Weights of a small transformer language model.
Training: a variant of SOAP for these matrices, 192M tokens.
Each number is 50 + 15 x the weight over its row's rms, rounded and kept within 0 to 99. Layers, rows and columns count from 0. The size before them is the row's rms in percent of the matrix's.

# layer 13 MLP up, 512x128, rms 0.246, rows 58-83, columns 0-63
096:72 79 59 37 57 62 58 63 60 69 69 64 32 52 52 59 26 41 47 96 34 42 58 55 36 53 45 55 40 52 40 64 46 65 44 39 56 47 61 40 50 66 85 71 61 17 52 22 40 69 41 69 56 84 22 58 32 17 52 40 33 48 58 52
089:43 70 46 00 57 36 47 56 74 27 52 43 53 34 34 89 51 49 46 55 79 21 46 57 48 43 71 47 41 46 58 48 57 55 27 39 61 52 63 74 50 27 47 41 52 29 28 53 74 54 64 40 51 57 59 51 49 63 63 31 50 51 46 22
088:67 54 44 43 45 53 53 52 46 66 35 64 46 55 36 57 48 53 69 49 31 38 28 81 69 54 55 58 30 52 59 57 46 50 46 67 40 41 55 59 47 75 78 62 47 60 57 70 50 38 55 57 35 62 57 36 53 40 69 00 28 48 37 37
100:72 43 66 54 20 48 40 60 55 47 58 58 62 63 50 41 75 34 53 60 65 35 79 24 44 64 52 38 70 23 32 24 76 48 54 73 47 69 42 69 63 78 46 48 47 37 29 45 54 59 40 61 61 51 49 37 47 65 57 15 69 34 34 62
100:33 74 42 32 64 26 34 34 63 38 60 54 52 47 65 66 44 42 53 36 50 57 67 43 41 49 41 60 50 69 39 25 36 04 73 58 36 21 60 65 99 53 41 41 69 75 62 51 68 67 35 48 61 55 51 42 66 51 36 42 47 61 72 61
095:60 64 51 30 36 52 64 56 49 60 35 63 25 56 40 26 66 56 49 33 43 54 19 64 53 41 73 37 57 49 72 62 33 73 70 42 61 42 37 67 41 39 36 60 79 69 60 25 32 75 32 20 66 40 16 46 36 26 84 34 57 48 49 62
094:83 33 58 46 47 36 57 28 48 42 51 46 31 40 58 35 22 56 58 59 47 48 65 78 60 61 27 52 55 89 33 50 48 81 24 50 56 39 49 62 44 59 34 63 36 72 59 29 56 45 53 46 39 36 32 29 66 52 50 73 70 75 43 52
090:67 59 52 91 59 62 49 41 41 49 72 37 46 45 63 42 59 42 46 47 66 61 72 43 53 65 36 58 33 50 38 54 70 46 24 55 61 33 28 70 37 46 70 49 53 66 62 31 59 44 25 57 64 79 58 37 37 29 55 61 68 43 33 50
097:49 61 31 48 60 83 49 56 22 32 36 59 33 53 27 71 44 64 37 52 48 49 62 77 45 54 86 44 85 70 51 39 52 55 31 41 41 76 26 52 28 54 59 66 48 55 45 62 46 44 60 75 52 50 67 54 46 62 50 64 54 36 44 59
095:27 69 59 37 30 58 46 76 45 59 43 32 38 49 38 76 65 76 54 80 51 43 21 58 35 46 43 56 66 41 46 63 26 66 31 40 30 41 42 64 34 49 53 50 33 56 70 56 56 63 69 58 83 56 64 40 65 52 32 48 26 23 62 26
105:37 59 64 48 42 66 44 70 50 68 62 52 26 29 52 64 54 71 16 35 45 65 25 70 45 51 47 34 50 47 42 53 50 83 62 37 36 44 24 62 04 45 38 45 42 92 65 66 45 35 44 43 32 48 35 49 34 42 46 76 52 72 51 53
112:41 58 48 53 68 26 74 35 66 54 42 56 59 15 23 40 30 51 36 53 58 71 66 51 57 58 30 61 35 55 73 36 64 70 24 63 46 02 80 45 51 42 63 38 51 59 59 36 41 44 67 48 56 65 51 44 46 64 35 66 44 72 45 54
097:31 38 47 55 39 35 66 39 52 38 73 44 52 51 63 49 39 41 38 35 43 63 58 44 63 58 70 64 38 30 46 71 39 23 57 66 48 32 43 49 66 70 75 80 37 46 58 52 52 60 43 64 50 33 17 35 59 42 54 50 69 46 65 76
098:31 41 66 22 60 34 55 52 54 36 39 55 46 25 59 63 51 42 55 58 82 47 47 79 42 46 46 68 53 72 54 54 15 55 30 56 69 33 15 68 39 55 39 17 38 64 29 76 61 49 41 63 36 40 38 90 38 49 69 34 46 51 35 53
102:45 58 65 57 53 43 48 34 44 42 49 55 57 37 81 58 39 30 54 73 37 66 57 55 37 48 49 33 53 64 53 61 56 39 38 63 52 67 53 39 52 40 42 59 51 55 76 53 28 34 52 29 56 62 36 25 25 40 25 62 70 52 63 57
100:44 35 69 48 34 51 29 45 55 16 61 37 60 50 28 49 40 49 62 44 19 46 46 45 47 56 58 50 37 28 77 59 43 49 50 55 60 41 57 44 44 42 58 39 31 57 58 67 36 77 55 31 48 81 46 58 42 56 70 27 65 50 62 66
104:42 56 74 21 72 54 41 52 84 61 33 59 43 51 56 49 15 70 71 52 49 46 59 59 56 45 49 47 45 42 21 45 64 48 56 57 64 78 68 44 64 68 49 18 61 83 52 40 64 50 32 31 53 26 71 37 32 57 44 37 32 55 62 46
099:59 73 63 57 54 56 32 25 30 40 62 51 25 63 58 46 64 64 21 54 53 50 36 56 57 34 57 39 74 42 64 24 68 44 44 46 62 92 33 32 44 56 58 40 57 41 49 46 32 48 53 52 42 38 56 43 39 48 39 51 42 71 50 67
088:79 57 51 24 28 56 45 58 39 63 49 45 54 66 38 77 48 53 80 60 63 63 44 39 90 50 37 41 35 39 55 72 59 54 48 78 48 34 81 71 44 72 50 45 41 50 40 42 75 47 54 26 43 67 84 67 58 40 50 24 39 43 19 72
104:33 64 33 55 73 39 23 50 55 49 53 47 77 49 72 69 67 25 40 59 22 51 62 60 37 46 53 39 35 55 63 39 29 59 66 45 38 46 42 62 38 21 66 39 57 49 70 41 42 67 41 28 35 37 59 54 36 22 50 37 71 49 72 75
108:53 71 66 47 44 50 53 22 39 48 71 79 13 45 69 72 18 70 29 65 63 45 65 32 34 75 46 48 62 37 60 60 33 63 44 76 58 44 38 48 63 71 50 51 66 54 30 38 46 59 53 72 62 42 68 70 65 59 39 46 20 49 67 39
103:33 40 64 74 21 41 62 61 32 81 70 47 67 56 35 56 63 38 70 39 27 43 33 52 42 77 37 64 33 26 46 60 66 64 57 49 44 33 43 43 36 51 46 60 59 50 30 59 44 55 33 71 66 23 65 59 67 39 57 59 20 49 67 47
103:36 71 83 48 48 18 54 78 27 45 40 52 70 54 87 58 43 60 46 43 33 58 26 61 82 56 59 54 61 68 57 63 32 65 37 48 48 62 27 61 47 49 70 48 27 34 61 60 59 62 42 61 30 92 48 57 28 44 58 54 50 53 53 36
104:48 61 54 49 38 38 52 58 60 57 34 42 49 30 36 27 48 79 48 58 73 52 35 56 50 37 30 65 82 83 32 71 58 32 60 76 54 66 45 71 05 24 35 64 49 47 62 73 50 74 56 36 37 59 37 38 50 48 22 64 39 29 56 39
096:30 61 43 44 33 29 46 31 36 38 29 53 47 44 73 35 78 40 33 40 54 79 58 42 67 56 37 50 26 54 62 44 48 75 36 52 48 37 45 68 59 44 65 34 49 27 56 72 48 66 49 42 64 35 25 44 51 37 93 50 59 61 59 56
098:79 33 44 50 55 51 54 41 47 50 49 73 51 29 50 67 23 70 43 54 64 86 41 56 55 41 37 53 41 73 62 78 70 54 44 54 57 30 49 49 47 68 79 29 70 70 27 55 75 40 43 48 24 37 46 60 38 67 78 48 59 42 74 50
# layer 13 MLP down (transposed), 512x128, rms 0.249, rows 58-82, columns 0-63
087:35 48 50 36 51 66 40 53 55 32 24 42 48 59 40 63 53 43 44 48 29 39 32 41 34 22 54 57 51 60 57 43 52 66 45 65 75 64 58 31 58 64 83 35 63 44 68 63 58 31 52 34 58 30 76 42 53 49 62 72 42 47 82 59
097:33 51 62 65 52 40 83 47 43 77 42 35 47 56 47 52 54 25 50 60 35 47 45 68 46 36 53 56 28 41 57 76 58 26 42 59 41 39 32 57 71 68 51 40 61 36 15 32 61 46 32 39 63 49 55 58 40 55 25 30 53 79 51 40
085:42 35 40 75 63 55 50 53 63 45 55 54 59 67 67 68 50 46 44 56 59 60 47 53 33 46 14 47 42 69 51 50 46 57 57 65 43 37 65 72 48 46 38 45 76 80 45 54 49 42 63 60 57 24 46 67 41 58 58 81 36 36 79 43
095:37 49 35 54 56 24 43 15 41 58 43 55 71 40 72 56 56 31 39 05 69 67 26 54 44 22 69 53 54 49 77 37 34 48 44 64 25 46 31 28 43 37 61 49 51 76 52 59 45 36 64 59 33 64 51 65 70 52 54 55 41 66 69 31
099:51 47 76 45 37 58 40 49 24 61 49 69 40 28 64 42 57 68 31 48 63 49 42 38 53 51 65 64 67 41 69 84 61 58 27 59 59 23 22 27 53 45 79 50 77 57 41 63 62 34 77 69 57 59 48 57 69 51 56 65 58 54 62 42
099:70 28 73 58 42 59 69 57 29 50 43 30 48 53 38 45 55 39 39 69 54 65 38 52 63 56 29 99 37 56 14 56 64 22 61 52 50 58 50 53 50 50 18 36 54 32 45 47 55 53 43 50 50 16 33 47 56 44 48 24 44 40 25 57
095:17 36 48 36 63 45 84 42 39 20 33 53 27 54 44 65 64 47 44 45 45 90 58 32 61 31 27 43 57 37 40 24 53 50 59 45 49 61 50 45 47 56 61 46 53 19 50 38 59 72 54 71 61 37 46 67 33 43 80 58 52 34 26 44
091:43 41 37 34 59 32 51 47 68 24 16 48 84 67 77 86 45 60 32 32 59 43 37 71 64 45 53 33 45 31 90 55 48 37 60 67 38 59 52 55 74 51 26 46 66 20 35 52 70 56 28 37 54 58 67 57 44 37 75 39 36 63 78 30
096:40 32 31 22 78 41 61 27 72 77 60 52 32 37 81 54 77 78 64 54 54 27 44 36 59 84 30 70 45 25 57 73 46 66 68 62 58 59 41 29 41 53 49 37 28 71 51 37 24 45 40 66 74 48 54 39 45 74 63 43 38 55 54 38
107:83 28 39 47 60 25 72 49 27 24 53 59 22 72 64 57 63 45 63 76 60 76 36 24 32 62 67 46 48 34 29 48 41 17 58 49 08 56 52 45 53 59 34 41 52 54 37 62 40 61 83 56 72 44 56 61 63 62 53 42 40 39 42 38
102:69 76 43 22 58 34 68 53 78 59 41 54 52 24 53 27 32 77 47 71 43 38 37 68 17 39 50 45 54 62 75 54 62 71 74 41 23 65 53 63 40 45 17 32 42 42 49 49 57 71 37 79 36 25 33 41 36 84 48 53 42 67 76 64
097:44 50 70 58 47 75 37 56 60 60 49 35 54 82 54 50 81 40 45 50 42 59 15 78 38 72 52 42 48 49 38 68 42 20 80 36 54 63 32 76 37 42 45 66 61 30 41 47 45 54 36 40 56 39 24 51 64 40 59 17 45 32 40 44
100:72 32 39 37 46 25 52 45 48 53 50 54 65 46 52 44 77 57 36 20 41 27 46 41 67 77 59 54 62 51 57 34 46 50 39 38 26 57 45 37 48 68 72 33 48 30 27 44 22 43 54 50 40 30 97 45 32 57 88 63 57 37 58 49
104:52 58 48 41 54 19 83 50 54 33 64 53 28 54 44 62 53 36 51 50 44 31 68 36 65 68 33 39 50 37 59 53 61 52 27 66 54 26 69 54 61 30 53 47 57 41 25 42 39 63 60 31 89 43 49 56 45 63 66 49 61 43 53 55
102:30 44 67 58 44 41 48 52 52 45 41 43 62 49 37 07 58 78 69 43 38 71 51 54 53 43 54 67 34 54 59 44 40 62 62 49 60 46 44 71 32 64 37 60 46 63 64 49 59 41 33 68 32 51 55 39 00 17 47 35 70 54 46 39
102:63 68 22 45 46 64 42 46 34 30 66 80 66 53 48 67 58 21 67 71 63 19 50 59 42 57 45 39 34 35 47 57 45 40 73 41 14 58 33 36 51 12 64 36 40 29 49 64 31 73 64 76 95 54 41 52 51 82 61 54 62 60 65 32
099:49 43 50 60 45 19 74 31 71 50 55 47 58 59 79 28 69 46 30 50 38 41 47 62 82 57 65 59 73 64 71 42 59 57 61 46 18 57 59 67 78 25 23 52 60 31 50 46 43 21 40 56 30 53 44 53 60 48 67 52 34 63 47 55
098:36 41 61 45 50 67 40 48 32 35 50 60 62 40 56 64 52 29 31 64 38 56 33 98 54 49 68 62 53 57 70 38 47 61 56 41 44 85 39 79 60 43 50 30 49 38 46 59 71 71 41 61 23 41 59 25 29 73 57 76 28 46 15 37
088:29 59 63 65 41 56 99 61 53 39 49 51 42 32 56 31 39 27 43 44 64 16 45 68 41 61 27 56 78 58 64 51 51 43 40 42 32 50 81 61 61 71 57 66 57 88 49 59 55 51 48 56 66 37 32 20 49 52 37 77 61 37 70 56
085:27 47 52 45 41 53 46 34 69 47 80 65 36 42 20 58 54 58 62 65 39 41 54 68 45 47 64 55 36 41 49 43 47 59 63 43 86 51 46 41 55 44 52 78 52 66 36 62 36 68 44 81 15 38 53 46 44 36 17 66 80 64 55 70
102:80 61 50 55 49 60 48 67 37 32 46 33 59 42 51 49 55 32 54 54 45 57 02 62 67 50 49 83 27 46 57 33 30 26 21 37 33 48 64 59 43 63 46 64 46 65 34 51 47 51 47 48 47 55 25 72 52 46 42 38 22 61 72 32
100:66 43 49 46 44 45 56 45 47 62 42 19 36 52 40 38 43 49 30 55 27 52 69 38 82 44 48 56 55 46 39 70 40 57 66 63 66 55 45 34 66 63 53 48 30 42 57 64 61 66 62 43 75 50 61 21 53 63 71 48 39 54 53 64
112:31 55 52 46 27 51 39 55 66 62 46 47 61 51 76 37 63 38 48 26 44 46 71 61 52 52 24 54 54 44 58 45 60 38 52 26 44 62 38 53 45 48 47 58 30 40 50 69 47 59 46 41 56 27 30 57 58 58 25 44 71 55 61 22
100:40 73 50 64 53 17 21 44 43 43 52 46 73 34 34 47 34 32 54 65 66 54 77 59 56 49 40 65 47 56 43 60 46 46 56 40 23 33 65 54 58 38 59 56 61 44 45 59 41 52 24 65 64 52 61 48 49 70 58 56 68 72 54 61
106:38 60 47 31 68 51 33 55 44 40 55 36 49 75 54 22 63 56 30 75 55 48 57 59 50 50 46 33 47 43 57 31 32 81 62 38 55 68 71 48 35 49 69 83 69 46 40 41 63 36 68 39 36 49 47 34 31 19 62 36 47 53 78 51